config.toml
n_layer = 8
d_model = 64
n_head = 2
n_kv_head = 2
head_dim = 32
d_mlp = 256
vocab_size = 2859
activation = "tanh_gelu"
norm = "layernorm"
norm_place = "pre"
norm_eps = 1e-06
positions = "learned"
qk_norm = false
attn_scale = 0.177
bias = "all"
tie_embeddings = true
parallel_block = false
init = "normal"
init_std_qkv = 0.0669
init_std_o = 0.0167
init_std_up = 0.0669
init_std_down = 0.00837
optimizer = "muon_variant"
lr = 0.00482
lr_mult_up = 1.18
lr_mult_down = 2.0
beta1 = 0.95
lr_head = 0.00863
grad_clip = 1.0
warmup_steps = 200
schedule = "wsd"
decay_fraction = 0.873
decay_shape = "linear"
final_lr_fraction = 0.05
batch_tokens = 16384
seq_len = 1024
doc_mask = true
train_tokens = 97080000
steps = 5926
dataset = "wikipedia_en"
Each number is 50 + 10 x the weight over its row's rms, rounded and kept within 0 to 99. Layers, rows and columns count from 0. The size before them is the row's rms in percent of the matrix's.

# layer 5 MLP up, 256x64, rms 0.244, rows 155-209, columns 0-63
104:52 06 50 61 56 52 60 56 42 47 58 48 57 52 39 63 34 62 36 45 44 53 47 58 46 55 41 43 58 60 58 57 53 42 46 35 38 52 42 58 36 56 68 48 47 40 54 36 56 60 44 44 52 53 59 39 56 47 59 54 46 46 36 35
084:52 47 53 43 35 60 59 44 58 54 57 67 49 45 42 49 55 55 38 43 50 68 41 58 46 67 46 67 45 45 59 55 60 45 54 40 38 46 71 47 66 36 58 45 37 62 57 53 35 36 40 50 37 48 53 50 63 52 34 34 38 28 58 57
104:60 51 41 52 58 50 33 41 60 76 44 50 42 53 50 40 45 56 53 52 52 40 60 57 49 47 61 66 37 42 58 68 43 44 48 42 53 75 47 40 51 41 35 54 58 44 47 53 48 54 30 37 55 49 66 41 41 44 55 70 43 64 49 31
100:40 41 50 47 50 60 31 41 61 45 24 56 49 57 56 46 40 34 30 58 54 57 50 55 39 60 58 42 44 58 57 52 53 46 29 49 55 56 50 57 58 60 42 36 67 47 59 56 53 64 48 58 67 52 49 62 53 52 61 51 21 38 44 43
125:35 56 56 42 58 56 39 52 67 42 54 44 36 60 41 44 59 56 56 38 65 60 49 55 49 30 56 53 50 39 52 59 55 43 46 48 50 38 46 56 46 37 33 35 51 60 49 54 25 48 66 53 43 27 45 59 53 67 69 49 39 37 59 54
115:61 49 48 63 39 49 55 54 45 44 39 57 58 40 54 34 38 54 37 55 37 57 56 41 55 54 51 36 49 73 47 51 55 42 45 64 45 58 39 62 36 43 32 33 56 49 70 40 43 62 46 73 52 62 51 44 52 64 46 69 58 45 44 38
105:44 43 33 52 54 50 66 61 51 30 43 62 42 52 60 48 39 37 33 49 52 60 49 49 44 50 55 46 55 66 49 67 47 32 63 57 64 56 43 57 51 49 35 34 50 59 51 43 46 37 42 68 50 59 45 46 67 62 61 65 46 43 29 59
084:50 30 46 48 37 63 35 48 42 46 60 60 63 45 71 51 39 42 53 47 60 50 39 42 46 47 64 53 32 65 67 59 49 49 50 58 52 53 58 30 47 43 33 68 61 54 54 51 52 64 49 59 63 46 55 39 58 58 61 50 49 42 27 43
111:52 41 37 49 61 49 57 62 57 61 59 59 37 44 53 62 19 58 42 38 27 43 31 43 70 51 46 68 59 51 53 53 42 56 53 47 60 56 62 34 62 48 46 50 52 47 62 50 53 31 46 49 37 40 44 44 54 44 47 48 40 55 55 65
089:67 50 36 71 63 57 42 58 60 69 47 51 51 49 46 39 32 48 55 39 53 37 42 41 63 40 47 42 45 56 65 54 42 58 46 37 50 52 46 56 51 59 45 49 57 38 67 43 58 39 40 32 41 46 39 44 60 28 48 43 57 63 38 64
099:74 55 43 30 48 60 67 47 68 52 39 63 51 52 68 53 37 44 60 51 67 41 61 50 65 52 44 48 54 51 55 64 52 42 37 55 50 57 51 51 43 30 57 49 48 44 57 51 42 41 37 49 33 56 37 42 32 56 49 68 52 36 54 57
102:57 52 50 48 64 58 49 62 54 62 62 42 52 40 46 42 51 48 37 44 72 67 29 44 49 53 35 54 63 58 31 40 53 48 46 53 32 42 52 50 51 44 45 57 37 55 37 66 45 36 48 56 75 48 63 58 67 49 48 43 49 33 58 48
099:41 68 52 44 36 52 54 58 52 58 41 69 64 46 50 58 45 58 44 65 55 64 38 44 44 52 68 54 44 60 41 57 42 32 30 50 59 50 31 32 47 36 62 49 36 60 41 57 60 55 53 55 46 48 50 43 57 62 24 49 54 45 49 57
090:47 43 66 52 58 47 50 57 40 48 55 66 58 56 56 37 52 50 54 43 49 41 49 46 60 43 33 44 55 60 37 54 45 32 54 36 57 63 22 66 57 41 61 45 47 42 60 42 44 43 51 39 59 45 47 41 56 25 52 48 60 50 28 69
111:41 31 55 51 62 46 36 47 71 48 33 22 42 44 53 43 53 47 43 57 61 52 39 59 42 53 53 50 64 35 42 50 67 40 41 64 43 52 54 52 60 68 60 39 46 46 46 60 46 57 48 38 35 39 53 65 51 39 59 58 36 42 57 44
094:50 41 51 58 40 38 52 61 44 47 30 51 48 63 66 33 33 50 54 58 44 49 48 61 51 64 35 37 78 42 45 47 51 39 51 56 72 66 50 57 51 58 50 44 59 52 58 61 27 54 53 43 57 42 40 63 50 34 57 55 46 48 55 45
089:57 44 52 57 45 55 40 56 49 60 51 57 50 41 56 54 44 46 32 55 54 43 48 38 39 54 41 43 47 37 66 47 49 50 65 45 53 42 32 53 54 49 45 29 29 75 54 58 57 48 45 55 61 46 39 65 69 47 39 40 44 35 75 62
095:47 54 55 37 55 55 46 51 57 52 44 53 59 40 58 44 36 33 54 65 66 53 47 42 66 50 56 47 50 39 34 48 39 42 25 56 60 73 31 61 51 71 45 65 53 46 50 52 75 43 51 38 49 47 46 46 44 54 49 61 59 49 41 61
090:46 70 31 59 56 55 46 53 44 54 22 41 56 53 60 51 33 59 36 44 46 49 57 60 58 48 53 59 37 62 62 26 46 53 44 63 47 46 45 59 49 62 65 60 43 55 47 59 42 54 71 57 54 44 46 58 33 45 46 35 52 44 55 44
096:64 38 46 59 68 47 41 60 49 45 54 31 41 49 55 43 30 40 31 59 50 58 51 62 50 50 49 48 50 50 48 42 34 65 51 57 41 47 42 44 61 70 59 57 40 42 44 56 70 45 38 48 36 51 57 57 26 46 44 69 48 54 56 49
079:53 41 50 66 55 57 46 46 56 54 62 45 37 64 40 56 34 49 60 47 53 67 28 48 56 53 32 61 42 32 62 58 28 59 49 50 48 35 50 65 54 44 44 69 52 39 45 36 54 37 51 52 49 46 58 57 63 54 52 50 47 26 55 59
103:39 30 49 39 59 48 64 56 56 61 43 49 60 46 55 35 67 46 58 56 62 68 57 49 53 61 43 46 41 37 27 43 47 45 64 59 66 47 38 48 38 42 44 61 56 63 48 44 52 48 38 41 29 39 49 49 59 36 34 59 55 49 63 56
086:44 50 46 56 65 44 45 44 74 43 36 58 47 58 36 33 54 69 33 43 45 57 48 49 69 62 58 57 54 39 42 50 55 47 52 44 55 52 42 47 56 59 69 36 56 42 53 36 34 29 40 49 34 47 57 45 50 55 56 66 57 38 41 59
107:62 32 70 54 56 49 57 38 53 51 36 58 47 46 52 62 46 43 49 53 37 45 57 54 59 56 42 56 65 55 23 55 34 54 56 50 57 32 51 62 53 56 37 38 58 57 56 35 42 40 34 44 25 40 51 52 51 55 58 64 46 36 52 48
100:48 52 59 53 52 52 59 36 58 36 58 71 50 43 56 37 37 64 44 54 48 62 39 48 55 51 38 52 60 45 49 53 38 43 66 53 49 42 57 56 66 56 40 44 54 39 42 37 54 18 43 57 31 69 36 51 65 46 39 59 58 55 55 48
082:46 66 66 37 35 57 60 46 44 46 47 43 45 44 72 58 57 65 50 65 59 44 44 52 51 51 41 49 39 36 68 65 59 58 51 67 54 56 47 47 41 46 50 64 37 46 41 39 45 52 63 48 42 70 41 57 31 40 41 63 51 43 39 37
108:55 35 64 69 55 33 51 44 47 54 36 51 47 52 56 45 55 62 48 55 58 50 27 50 66 47 41 52 51 53 29 48 53 52 46 54 55 60 49 41 52 66 15 44 59 57 59 49 42 53 64 51 32 39 40 49 62 44 62 60 52 47 39 53
106:66 59 39 59 42 29 43 42 43 74 48 56 60 45 46 57 50 51 44 51 54 47 58 55 71 49 68 56 50 48 61 50 35 54 39 55 37 50 50 61 44 48 46 50 40 47 62 58 55 43 27 37 43 35 63 42 24 43 49 60 56 56 46 41
092:53 35 66 45 49 52 61 52 50 59 54 68 61 37 58 53 51 44 43 54 44 47 33 39 46 63 35 63 51 60 54 53 40 44 37 56 44 68 49 63 67 35 42 59 45 51 59 38 49 54 46 39 38 48 45 31 60 59 30 72 56 39 47 53
101:44 57 43 68 61 49 52 40 45 54 53 54 49 61 45 53 52 42 55 48 37 48 59 45 52 32 50 48 62 51 34 42 46 36 49 42 52 25 45 66 46 72 34 61 56 30 53 51 33 60 43 44 42 59 56 69 64 54 71 50 51 58 49 59
125:37 43 65 58 59 42 44 49 78 42 43 55 61 44 51 48 46 60 54 53 39 67 33 51 37 41 57 51 50 45 39 56 56 28 58 36 45 48 33 49 58 50 36 58 42 62 39 40 54 49 68 40 42 54 40 55 70 47 54 56 49 39 54 65
092:50 53 44 56 73 45 34 48 66 52 56 51 65 54 57 67 45 42 50 41 25 33 52 47 41 37 71 57 52 47 68 64 27 42 45 55 53 45 62 31 60 43 61 54 39 56 53 50 55 46 49 37 48 40 46 56 44 50 57 56 52 49 58 52
099:44 54 53 56 68 54 49 41 58 50 41 44 36 64 47 49 49 61 54 38 35 46 59 39 53 46 28 55 17 44 47 51 52 46 42 61 71 55 56 45 68 48 59 26 58 41 59 55 47 52 41 40 43 49 41 61 55 43 58 56 42 37 49 59
103:61 47 77 52 49 47 58 63 52 47 48 40 61 37 56 64 40 50 41 52 70 42 40 64 41 52 61 48 49 56 63 54 48 42 43 49 45 39 40 40 31 59 58 45 48 58 53 34 43 45 67 57 24 35 47 52 48 61 48 60 43 62 36 58
111:54 45 37 58 53 45 36 49 64 62 40 50 65 40 46 59 51 51 55 58 58 54 33 44 41 47 54 38 48 26 43 51 45 45 36 69 36 65 57 49 53 47 56 54 27 64 72 58 66 49 44 36 64 45 41 61 46 38 46 47 49 50 64 53
116:39 49 38 53 53 61 53 57 50 48 33 50 49 54 52 45 45 44 48 24 58 41 73 51 53 32 61 50 50 53 63 50 56 47 31 48 37 71 46 53 36 61 66 50 49 32 62 44 31 49 41 41 58 51 58 46 30 57 64 58 52 57 57 45
099:57 41 40 52 41 58 55 40 49 54 47 64 58 28 60 55 34 52 58 40 58 52 36 59 39 69 45 48 47 33 46 58 53 48 50 45 46 50 36 52 34 72 53 61 55 36 60 61 30 54 31 55 47 42 66 31 54 62 48 46 54 44 47 46
097:57 40 52 58 51 55 50 42 65 69 41 42 57 33 65 60 54 46 47 45 41 57 45 61 46 44 66 58 46 53 49 59 39 59 46 55 57 55 43 37 46 31 52 57 43 57 67 43 43 50 25 69 43 24 62 42 50 37 36 60 54 49 46 56
104:47 53 34 59 44 44 48 59 43 55 46 60 40 42 53 41 37 48 38 29 53 56 42 46 44 44 66 58 45 59 57 50 56 52 35 56 44 75 45 36 63 63 53 42 36 55 58 46 41 47 55 70 67 42 67 48 51 46 47 35 39 59 31 58
092:63 63 56 38 52 54 48 45 61 59 46 50 46 54 41 34 47 59 32 42 52 35 50 62 60 53 70 39 52 41 46 58 52 43 52 45 57 50 51 63 16 58 35 65 53 57 48 54 35 48 50 38 32 49 55 55 35 40 57 61 45 56 39 55
120:47 55 30 54 34 46 36 58 60 54 52 40 44 46 44 40 58 49 45 50 53 56 49 66 52 40 74 44 64 43 34 58 41 44 48 72 64 51 54 21 62 51 44 63 54 51 65 48 44 49 42 50 57 48 67 55 49 52 32 57 38 55 47 41
104:55 54 62 45 39 47 48 50 72 59 28 49 76 43 62 59 45 49 52 57 69 56 47 53 50 68 39 48 46 44 50 50 40 36 31 46 39 50 50 55 40 45 47 66 58 52 55 37 49 68 55 45 30 37 31 60 61 43 55 50 54 42 49 51
083:59 49 58 63 39 53 49 44 65 52 73 57 48 64 44 41 43 53 57 47 40 66 36 66 44 41 66 52 45 53 51 48 51 48 53 57 57 43 47 28 43 50 43 68 75 32 64 54 51 33 48 46 52 46 52 44 60 67 45 49 32 44 47 48
100:50 51 48 64 43 53 47 54 37 43 56 41 60 49 49 35 48 67 33 50 70 71 42 42 40 41 48 51 60 46 23 51 63 54 48 48 44 54 45 66 49 47 22 49 67 43 59 53 44 67 54 41 55 48 37 61 56 45 50 64 45 54 45 57
088:69 46 63 53 39 70 45 57 41 38 69 35 41 46 59 47 48 50 41 49 51 52 56 42 48 48 63 58 55 51 56 75 50 42 50 57 56 58 25 33 51 44 24 57 48 39 51 37 51 54 58 45 39 51 54 57 53 43 55 49 69 45 37 46
090:47 45 50 43 42 63 54 66 47 50 37 50 50 61 43 66 70 49 48 56 58 52 50 30 55 39 53 64 50 42 49 75 66 43 42 66 58 63 41 36 56 43 36 41 36 62 47 32 34 47 40 55 37 35 51 49 47 52 53 63 53 46 58 55
103:41 38 43 51 64 51 50 61 51 56 36 70 59 31 63 44 53 38 49 38 51 50 40 56 48 58 51 77 49 43 41 63 63 31 38 45 63 66 53 40 40 42 60 63 53 47 39 59 40 50 51 36 62 45 43 38 39 55 50 64 58 53 44 50
105:42 63 29 47 54 57 46 39 75 61 38 45 55 50 45 49 53 73 48 34 53 50 30 47 56 32 48 60 43 44 55 46 55 42 58 44 51 56 44 43 41 59 48 56 46 50 43 70 45 48 51 27 64 50 44 55 64 48 62 47 49 75 46 50
098:50 43 51 59 54 44 42 46 61 52 54 48 49 43 60 43 38 38 38 57 49 67 52 55 55 46 67 36 44 61 53 50 49 61 48 63 53 50 51 37 58 65 31 49 51 28 53 35 41 49 43 72 59 46 60 40 21 32 41 59 51 63 46 48
100:56 34 57 65 50 43 55 47 53 58 44 59 57 33 47 79 48 69 54 62 38 45 43 38 47 46 50 44 65 63 48 59 47 56 49 49 37 30 45 69 33 44 35 36 52 52 61 57 49 49 56 49 53 48 49 59 52 29 43 47 50 33 56 48
101:53 62 28 40 52 43 55 52 60 61 53 49 46 71 53 44 49 55 63 37 50 32 42 32 38 20 42 52 45 47 53 63 50 46 47 70 57 57 67 36 63 56 43 36 46 45 52 48 37 39 56 44 55 44 50 55 57 46 54 62 43 54 45 64
087:39 59 48 43 59 62 35 68 63 45 71 44 45 63 58 34 50 51 37 42 33 54 52 46 44 38 58 63 52 40 76 51 54 40 42 45 39 57 34 58 54 48 48 40 56 31 48 54 56 53 60 58 49 43 57 58 57 47 48 40 32 57 35 56
089:57 51 55 61 56 62 42 44 34 64 64 63 44 43 51 47 30 55 43 45 43 47 53 55 57 43 72 71 57 49 63 31 55 54 47 42 39 42 56 45 63 53 50 76 44 36 62 48 42 29 60 49 54 49 52 46 35 56 35 45 52 49 61 50
088:37 54 47 40 47 54 61 60 54 34 32 60 45 57 55 70 50 59 64 63 37 50 61 53 41 44 38 39 39 56 59 59 37 47 36 58 50 65 30 36 71 50 36 58 46 47 50 41 39 52 58 60 55 56 52 57 38 45 42 48 59 32 48 60
077:46 39 73 70 36 56 55 62 63 36 46 51 64 43 34 41 48 61 45 63 52 59 43 41 52 43 41 56 52 26 45 46 50 56 47 64 53 47 49 60 46 60 51 60 49 44 52 47 49 36 67 55 45 45 32 49 43 39 45 52 79 50 57 40
# layer 5 MLP down (transposed), 256x64, rms 0.416, rows 155-208, columns 0-63
089:45 59 62 61 42 56 53 49 42 51 43 58 54 49 47 40 49 45 48 48 46 42 54 50 71 63 48 46 40 56 56 56 34 19 60 29 35 62 53 71 42 61 47 52 62 45 68 52 58 32 43 50 51 61 43 46 33 43 54 51 45 46 56 69
086:47 53 34 43 53 60 53 73 44 62 52 62 40 40 39 57 47 64 39 50 54 33 43 67 33 48 53 46 67 44 45 53 45 51 48 59 47 45 39 69 53 35 43 58 45 58 60 40 39 52 38 56 62 45 53 50 59 73 45 27 50 58 61 48
092:42 64 47 75 45 46 64 46 49 56 55 41 33 40 55 42 39 53 52 55 64 53 68 44 54 48 49 59 65 40 45 49 53 36 52 52 44 56 51 66 58 44 39 42 52 59 44 19 56 31 47 64 68 61 59 43 41 46 50 49 47 60 42 44
094:47 56 63 41 47 52 38 43 52 48 47 40 60 46 34 38 50 53 53 36 43 52 67 52 51 41 52 58 51 51 46 57 58 39 51 54 58 71 43 54 47 54 72 56 46 41 65 51 54 70 45 61 38 33 44 37 39 79 55 37 37 60 47 37
128:61 69 47 50 61 45 51 46 55 48 44 59 50 48 50 65 44 43 63 60 75 56 35 47 42 52 69 46 48 43 45 40 57 51 51 38 68 50 30 51 65 38 39 62 49 41 31 43 40 43 75 45 55 51 37 46 58 56 35 41 57 46 47 48
127:34 59 49 68 48 56 54 64 45 43 32 34 57 40 41 34 48 70 57 49 45 54 53 45 45 42 46 60 58 52 41 44 48 42 40 51 51 64 35 35 43 53 41 43 57 70 70 56 49 47 43 58 38 41 59 40 50 63 57 64 42 52 74 45
117:53 45 71 65 53 60 54 46 32 55 55 43 50 44 34 34 39 57 42 53 60 39 59 64 47 66 53 37 41 63 51 66 38 60 63 64 27 44 53 40 47 52 66 43 59 42 65 47 52 45 45 28 40 43 48 55 50 59 54 51 47 52 49 39
082:43 54 59 51 37 56 37 68 34 37 62 44 41 40 41 62 45 43 68 54 35 52 62 54 47 75 58 54 51 50 38 45 48 53 49 64 42 76 42 46 43 34 44 63 55 39 56 43 62 44 39 52 49 41 57 60 48 57 57 62 33 42 48 51
130:45 45 48 34 56 49 65 48 62 44 49 62 36 36 52 54 48 51 52 33 59 45 47 54 60 52 41 53 58 57 72 62 44 65 59 40 47 44 69 54 46 58 62 44 59 46 53 33 36 50 59 49 39 37 27 35 56 34 60 41 66 61 56 54
102:28 46 42 25 29 52 43 61 53 63 55 42 46 59 60 53 57 63 39 50 41 54 52 60 45 59 48 56 52 39 55 48 49 49 40 37 52 54 51 49 45 37 39 24 45 50 52 65 54 46 49 42 67 50 57 55 56 40 67 71 61 66 55 49
103:37 49 56 53 62 40 44 56 22 50 72 49 42 48 40 56 53 49 48 53 48 54 32 50 50 57 55 57 39 42 61 61 37 49 61 47 58 56 56 44 36 48 37 61 51 67 43 35 70 39 44 39 55 45 52 75 51 45 65 46 40 67 46 54
098:61 56 54 39 72 52 49 71 51 31 52 43 34 33 43 51 50 52 50 53 51 43 41 60 55 53 48 39 31 40 42 47 55 53 46 46 34 49 51 38 53 43 41 47 60 52 63 47 48 43 50 53 69 61 76 37 52 57 59 70 41 45 65 46
106:45 56 48 32 44 55 51 49 54 61 58 33 49 37 36 50 38 55 56 63 23 52 41 56 52 66 50 35 42 54 59 50 36 43 35 46 68 38 51 57 66 49 49 50 68 59 48 44 59 80 45 57 55 45 47 59 43 54 54 50 41 61 42 54
093:43 47 40 64 29 59 51 52 33 40 63 28 38 36 56 55 31 72 61 51 63 41 51 44 44 55 43 57 43 34 54 35 56 33 51 43 55 41 53 54 54 44 55 60 40 54 53 65 45 51 59 51 57 65 50 49 49 63 58 54 53 55 70 45
109:62 40 46 49 54 59 50 39 46 43 48 30 48 64 57 63 29 48 49 41 46 55 53 38 34 44 69 55 62 56 39 44 51 64 51 42 61 65 50 48 25 62 36 59 44 57 54 66 37 65 54 50 69 51 51 45 47 54 60 33 44 48 57 47
089:55 55 66 44 55 54 39 41 60 44 60 53 55 27 57 46 68 58 41 44 63 62 51 46 35 62 32 46 50 37 52 34 53 30 32 45 55 58 35 55 53 43 43 38 43 62 48 50 53 37 65 67 62 60 50 59 51 52 55 58 47 62 40 42
075:58 53 56 49 42 51 58 63 46 65 37 42 44 54 42 72 42 54 56 61 44 37 54 62 52 53 41 45 43 56 50 52 52 30 44 58 43 49 51 50 55 61 56 31 44 56 51 50 65 40 58 67 50 40 40 69 49 65 31 40 23 37 59 48
102:35 51 44 64 49 35 52 55 43 47 54 41 55 42 52 57 72 56 38 27 39 37 58 54 78 70 54 56 43 52 66 50 52 30 47 43 38 44 59 46 54 61 45 52 32 58 65 60 41 46 36 50 41 60 59 52 52 53 50 54 48 51 43 53
081:41 57 56 60 42 48 41 41 47 49 54 38 52 46 49 43 44 55 40 45 51 43 57 42 64 57 55 58 62 50 65 25 52 73 19 47 58 39 47 52 45 42 47 67 44 46 66 45 60 45 45 66 66 55 38 64 54 52 49 44 53 44 67 39
094:56 51 53 52 76 29 57 64 52 41 44 32 34 48 57 53 52 47 40 75 48 40 55 60 56 58 47 45 52 38 59 38 49 50 42 60 37 36 48 47 61 71 44 61 42 31 59 52 59 44 53 57 56 40 50 53 37 52 39 45 64 56 41 56
085:54 62 52 52 50 51 50 65 73 57 44 48 52 59 50 60 54 53 52 50 37 51 72 55 58 65 61 22 51 69 49 28 52 49 47 41 22 47 49 36 54 57 40 41 52 50 53 62 46 38 39 47 31 56 41 42 56 40 59 47 47 51 51 53
098:32 36 66 55 37 50 60 52 47 61 53 55 58 52 73 49 68 77 39 75 38 40 56 46 53 50 41 45 33 41 50 51 41 55 42 52 51 43 51 60 43 45 55 53 40 34 46 61 36 57 48 43 52 54 38 36 53 61 57 55 45 59 44 56
101:48 50 51 43 47 45 56 57 52 66 47 32 46 42 37 65 38 39 64 40 68 57 61 59 49 42 38 57 58 48 47 64 15 42 58 61 49 42 40 70 60 54 43 50 50 62 50 58 51 35 52 39 53 62 54 54 31 56 59 47 44 43 54 54
093:67 42 54 48 66 36 49 51 48 65 43 28 67 55 48 52 62 51 56 58 47 56 60 46 39 59 25 56 65 50 40 54 52 49 47 57 41 47 47 55 62 58 41 45 51 44 71 53 46 39 41 56 44 35 49 24 42 41 44 57 70 46 52 51
108:63 58 47 57 46 51 61 51 45 48 57 38 44 42 61 55 56 63 56 74 20 64 43 45 54 51 35 69 46 46 51 59 47 39 31 54 61 50 47 50 56 38 47 56 66 33 55 54 43 54 52 60 47 40 54 30 57 50 49 42 58 49 37 32
091:55 50 56 57 35 62 55 48 62 35 46 31 67 57 45 31 52 47 55 65 50 42 45 53 49 64 54 45 55 55 60 59 29 58 69 64 50 50 41 42 50 47 39 53 64 53 46 45 42 51 41 43 61 39 55 29 36 49 53 39 51 66 69 37
119:64 57 55 42 29 60 43 49 48 37 41 50 49 61 36 49 47 37 47 65 46 36 39 57 48 52 39 57 58 62 36 44 64 57 62 58 48 70 46 34 55 56 49 54 72 37 67 57 52 61 36 61 46 39 61 45 52 55 51 57 38 42 54 32
103:67 56 37 50 60 63 54 49 35 51 55 62 24 60 58 47 36 35 54 46 62 42 38 50 40 30 60 57 45 46 48 62 59 59 33 54 66 41 67 43 49 45 63 60 59 50 34 35 43 49 59 39 65 42 48 57 57 50 52 51 58 43 44 49
097:33 44 38 53 45 63 60 56 56 38 69 51 62 65 42 64 61 55 34 58 54 42 67 59 65 52 60 34 55 50 33 54 41 40 60 33 38 63 33 45 44 60 41 47 52 55 49 55 53 31 58 45 53 58 46 55 38 64 48 40 51 45 45 52
096:58 42 48 69 26 55 50 52 32 35 50 42 65 49 57 51 42 61 49 45 52 44 60 28 41 62 41 40 60 71 44 59 46 59 52 63 43 47 40 54 51 33 68 37 67 47 55 47 57 55 60 64 38 46 50 52 45 61 48 53 39 58 47 41
118:54 55 61 48 38 62 61 47 54 42 35 42 37 65 32 37 41 58 52 46 47 57 32 54 44 42 30 73 39 57 43 53 44 23 51 59 36 57 54 59 53 57 66 59 57 60 49 39 56 49 54 59 52 56 52 59 37 52 65 55 41 45 56 44
087:42 67 76 72 41 56 35 44 49 56 46 39 52 57 54 33 40 48 46 46 40 50 60 48 45 50 65 74 45 54 46 58 50 37 42 50 38 48 70 38 43 36 68 45 41 60 55 50 57 61 36 64 40 48 47 49 41 49 59 50 50 53 61 47
110:57 51 46 48 53 46 39 37 54 45 43 45 53 38 41 33 49 59 62 45 54 62 50 49 56 37 45 70 51 39 61 69 56 61 50 41 55 53 68 62 48 43 35 27 44 39 69 47 42 52 44 66 66 53 44 57 49 37 54 67 48 30 52 57
092:49 55 59 58 41 62 56 55 52 38 54 52 44 53 39 36 52 48 70 36 40 45 53 46 48 59 59 59 49 71 70 49 56 60 41 44 42 51 36 61 59 46 32 37 39 62 48 30 45 46 62 45 48 46 53 70 45 48 28 41 45 60 42 68
112:62 49 42 45 45 41 32 39 52 52 42 53 74 36 58 63 75 56 56 47 53 40 47 39 67 53 32 39 38 52 62 50 47 50 63 73 46 55 60 33 58 46 63 45 60 48 53 49 51 50 45 48 49 47 49 52 44 36 44 68 51 32 44 44
113:58 53 45 47 38 67 41 48 38 44 30 40 40 53 47 54 54 51 59 54 49 52 62 58 38 48 39 60 53 48 72 66 73 36 28 36 59 52 57 39 55 64 56 52 45 41 45 44 43 41 62 53 60 56 48 35 46 64 53 49 66 50 32 52
087:59 50 56 49 68 55 55 49 58 48 63 34 55 45 52 55 67 57 53 47 47 56 71 48 51 68 54 46 58 41 37 54 56 31 57 37 45 62 39 52 37 57 27 51 30 54 53 53 52 44 24 45 45 60 43 52 63 58 56 44 35 37 58 56
109:61 37 50 34 40 47 53 48 55 61 44 61 47 45 66 51 32 45 51 62 28 63 36 50 38 45 49 44 63 51 51 45 59 62 47 58 58 32 57 47 43 56 71 60 51 59 43 57 45 63 60 40 46 36 37 41 66 35 36 61 60 63 53 53
100:52 54 43 56 60 38 37 41 57 63 45 59 50 57 63 50 61 56 46 60 45 46 49 53 41 49 71 56 59 49 58 40 49 32 61 52 40 56 51 51 52 56 50 42 41 52 28 62 30 42 45 15 69 46 60 42 46 63 59 43 58 40 50 45
082:55 55 65 57 45 40 63 44 30 54 51 37 39 36 42 47 50 35 38 43 50 61 45 48 68 81 61 54 47 41 51 61 38 48 44 44 44 42 53 50 51 37 55 67 45 52 54 52 62 49 51 62 52 55 33 61 53 57 59 40 59 52 59 27
104:54 80 33 40 52 56 51 48 53 52 33 44 43 40 44 56 49 53 57 44 54 63 58 69 49 43 46 56 62 45 65 45 63 37 35 51 51 28 56 50 50 43 35 43 60 41 42 64 47 51 39 39 62 32 70 58 53 49 66 49 49 49 43 51
108:39 38 48 49 62 32 47 54 45 65 43 43 53 29 48 57 47 62 40 63 25 34 65 49 59 54 59 59 42 61 54 44 55 33 38 63 46 47 52 53 40 50 63 46 42 52 43 59 60 49 34 53 43 52 56 64 41 46 64 55 50 51 65 73
090:38 58 64 51 57 51 32 48 55 74 48 38 48 36 52 37 57 49 51 35 47 33 49 55 55 57 48 49 53 40 67 44 59 53 45 26 57 41 53 56 57 35 39 48 41 44 63 59 49 48 55 76 36 58 42 55 50 39 61 64 64 55 44 46
090:41 61 46 51 61 53 39 50 41 70 56 51 37 37 60 62 70 54 40 54 61 45 42 55 60 42 48 67 44 32 65 40 40 44 41 40 56 36 63 56 62 49 45 50 71 39 46 44 62 46 54 40 48 62 59 52 52 42 44 65 38 34 43 42
089:60 62 58 42 31 54 42 75 47 33 50 49 48 61 44 49 39 61 48 53 47 55 54 64 49 49 50 38 36 49 54 46 57 72 46 52 29 49 55 52 44 57 56 47 52 55 41 44 45 52 39 69 48 80 39 40 47 31 43 57 43 45 40 59
098:58 41 53 37 54 37 63 37 43 66 51 55 59 54 53 37 61 46 31 51 46 47 56 53 50 56 70 43 61 40 51 45 50 65 53 60 56 52 38 40 33 63 48 33 39 60 28 59 36 57 70 35 43 51 63 61 59 38 46 48 58 47 54 49
088:38 59 42 51 55 26 38 52 47 67 59 49 40 64 43 53 43 37 66 66 55 41 41 43 52 53 51 62 43 53 45 63 69 68 24 44 40 54 57 49 58 45 38 61 46 54 47 52 47 52 36 45 62 42 64 52 52 37 51 42 66 48 43 59
108:28 49 48 64 50 44 49 73 47 44 45 57 49 48 37 44 52 71 45 37 53 37 63 47 30 51 57 54 44 57 34 41 43 53 52 47 66 62 67 48 47 40 44 46 64 59 38 58 49 39 51 42 45 50 56 39 46 42 49 72 56 43 64 67
080:38 56 57 66 54 60 53 52 48 51 46 46 33 42 65 74 50 53 32 50 47 39 44 57 60 43 60 45 30 49 59 41 42 72 31 59 61 51 58 49 51 34 60 40 42 44 42 54 50 56 33 59 59 57 45 45 54 58 52 66 32 56 40 44
079:63 40 71 51 47 49 44 36 52 48 66 51 63 53 42 57 55 38 61 43 61 50 45 51 34 64 55 37 60 69 39 54 47 70 50 32 43 45 30 61 38 35 37 52 29 51 51 55 42 63 63 52 50 51 47 55 51 51 52 35 60 57 51 47
093:33 52 47 73 40 45 57 54 47 60 45 39 46 57 62 51 65 54 49 49 55 34 60 37 60 47 42 63 58 50 62 54 67 44 49 45 65 36 66 55 57 41 28 63 39 51 53 67 33 29 39 43 48 54 48 50 45 50 45 46 46 50 61 38
087:41 46 49 64 41 49 52 49 52 37 47 44 36 51 35 57 37 51 57 32 72 60 62 32 32 52 67 37 48 61 60 59 50 39 55 51 58 35 50 47 61 56 36 50 41 49 38 58 64 56 46 47 53 66 43 57 53 67 41 43 47 52 71 57
093:58 54 36 58 47 59 40 50 44 52 46 63 50 59 18 35 52 37 40 50 35 43 44 74 58 68 55 60 55 61 38 53 38 61 55 45 36 54 36 54 61 52 44 42 46 44 60 56 44 50 53 52 63 37 51 52 51 57 45 56 52 57 67 35
092:48 49 70 61 40 47 53 45 37 54 49 41 48 57 39 35 33 42 52 49 35 72 37 40 58 69 56 58 43 59 46 53 75 63 52 56 56 52 45 45 54 42 66 41 44 51 35 40 61 60 43 46 50 43 56 54 72 38 43 51 41 46 61 44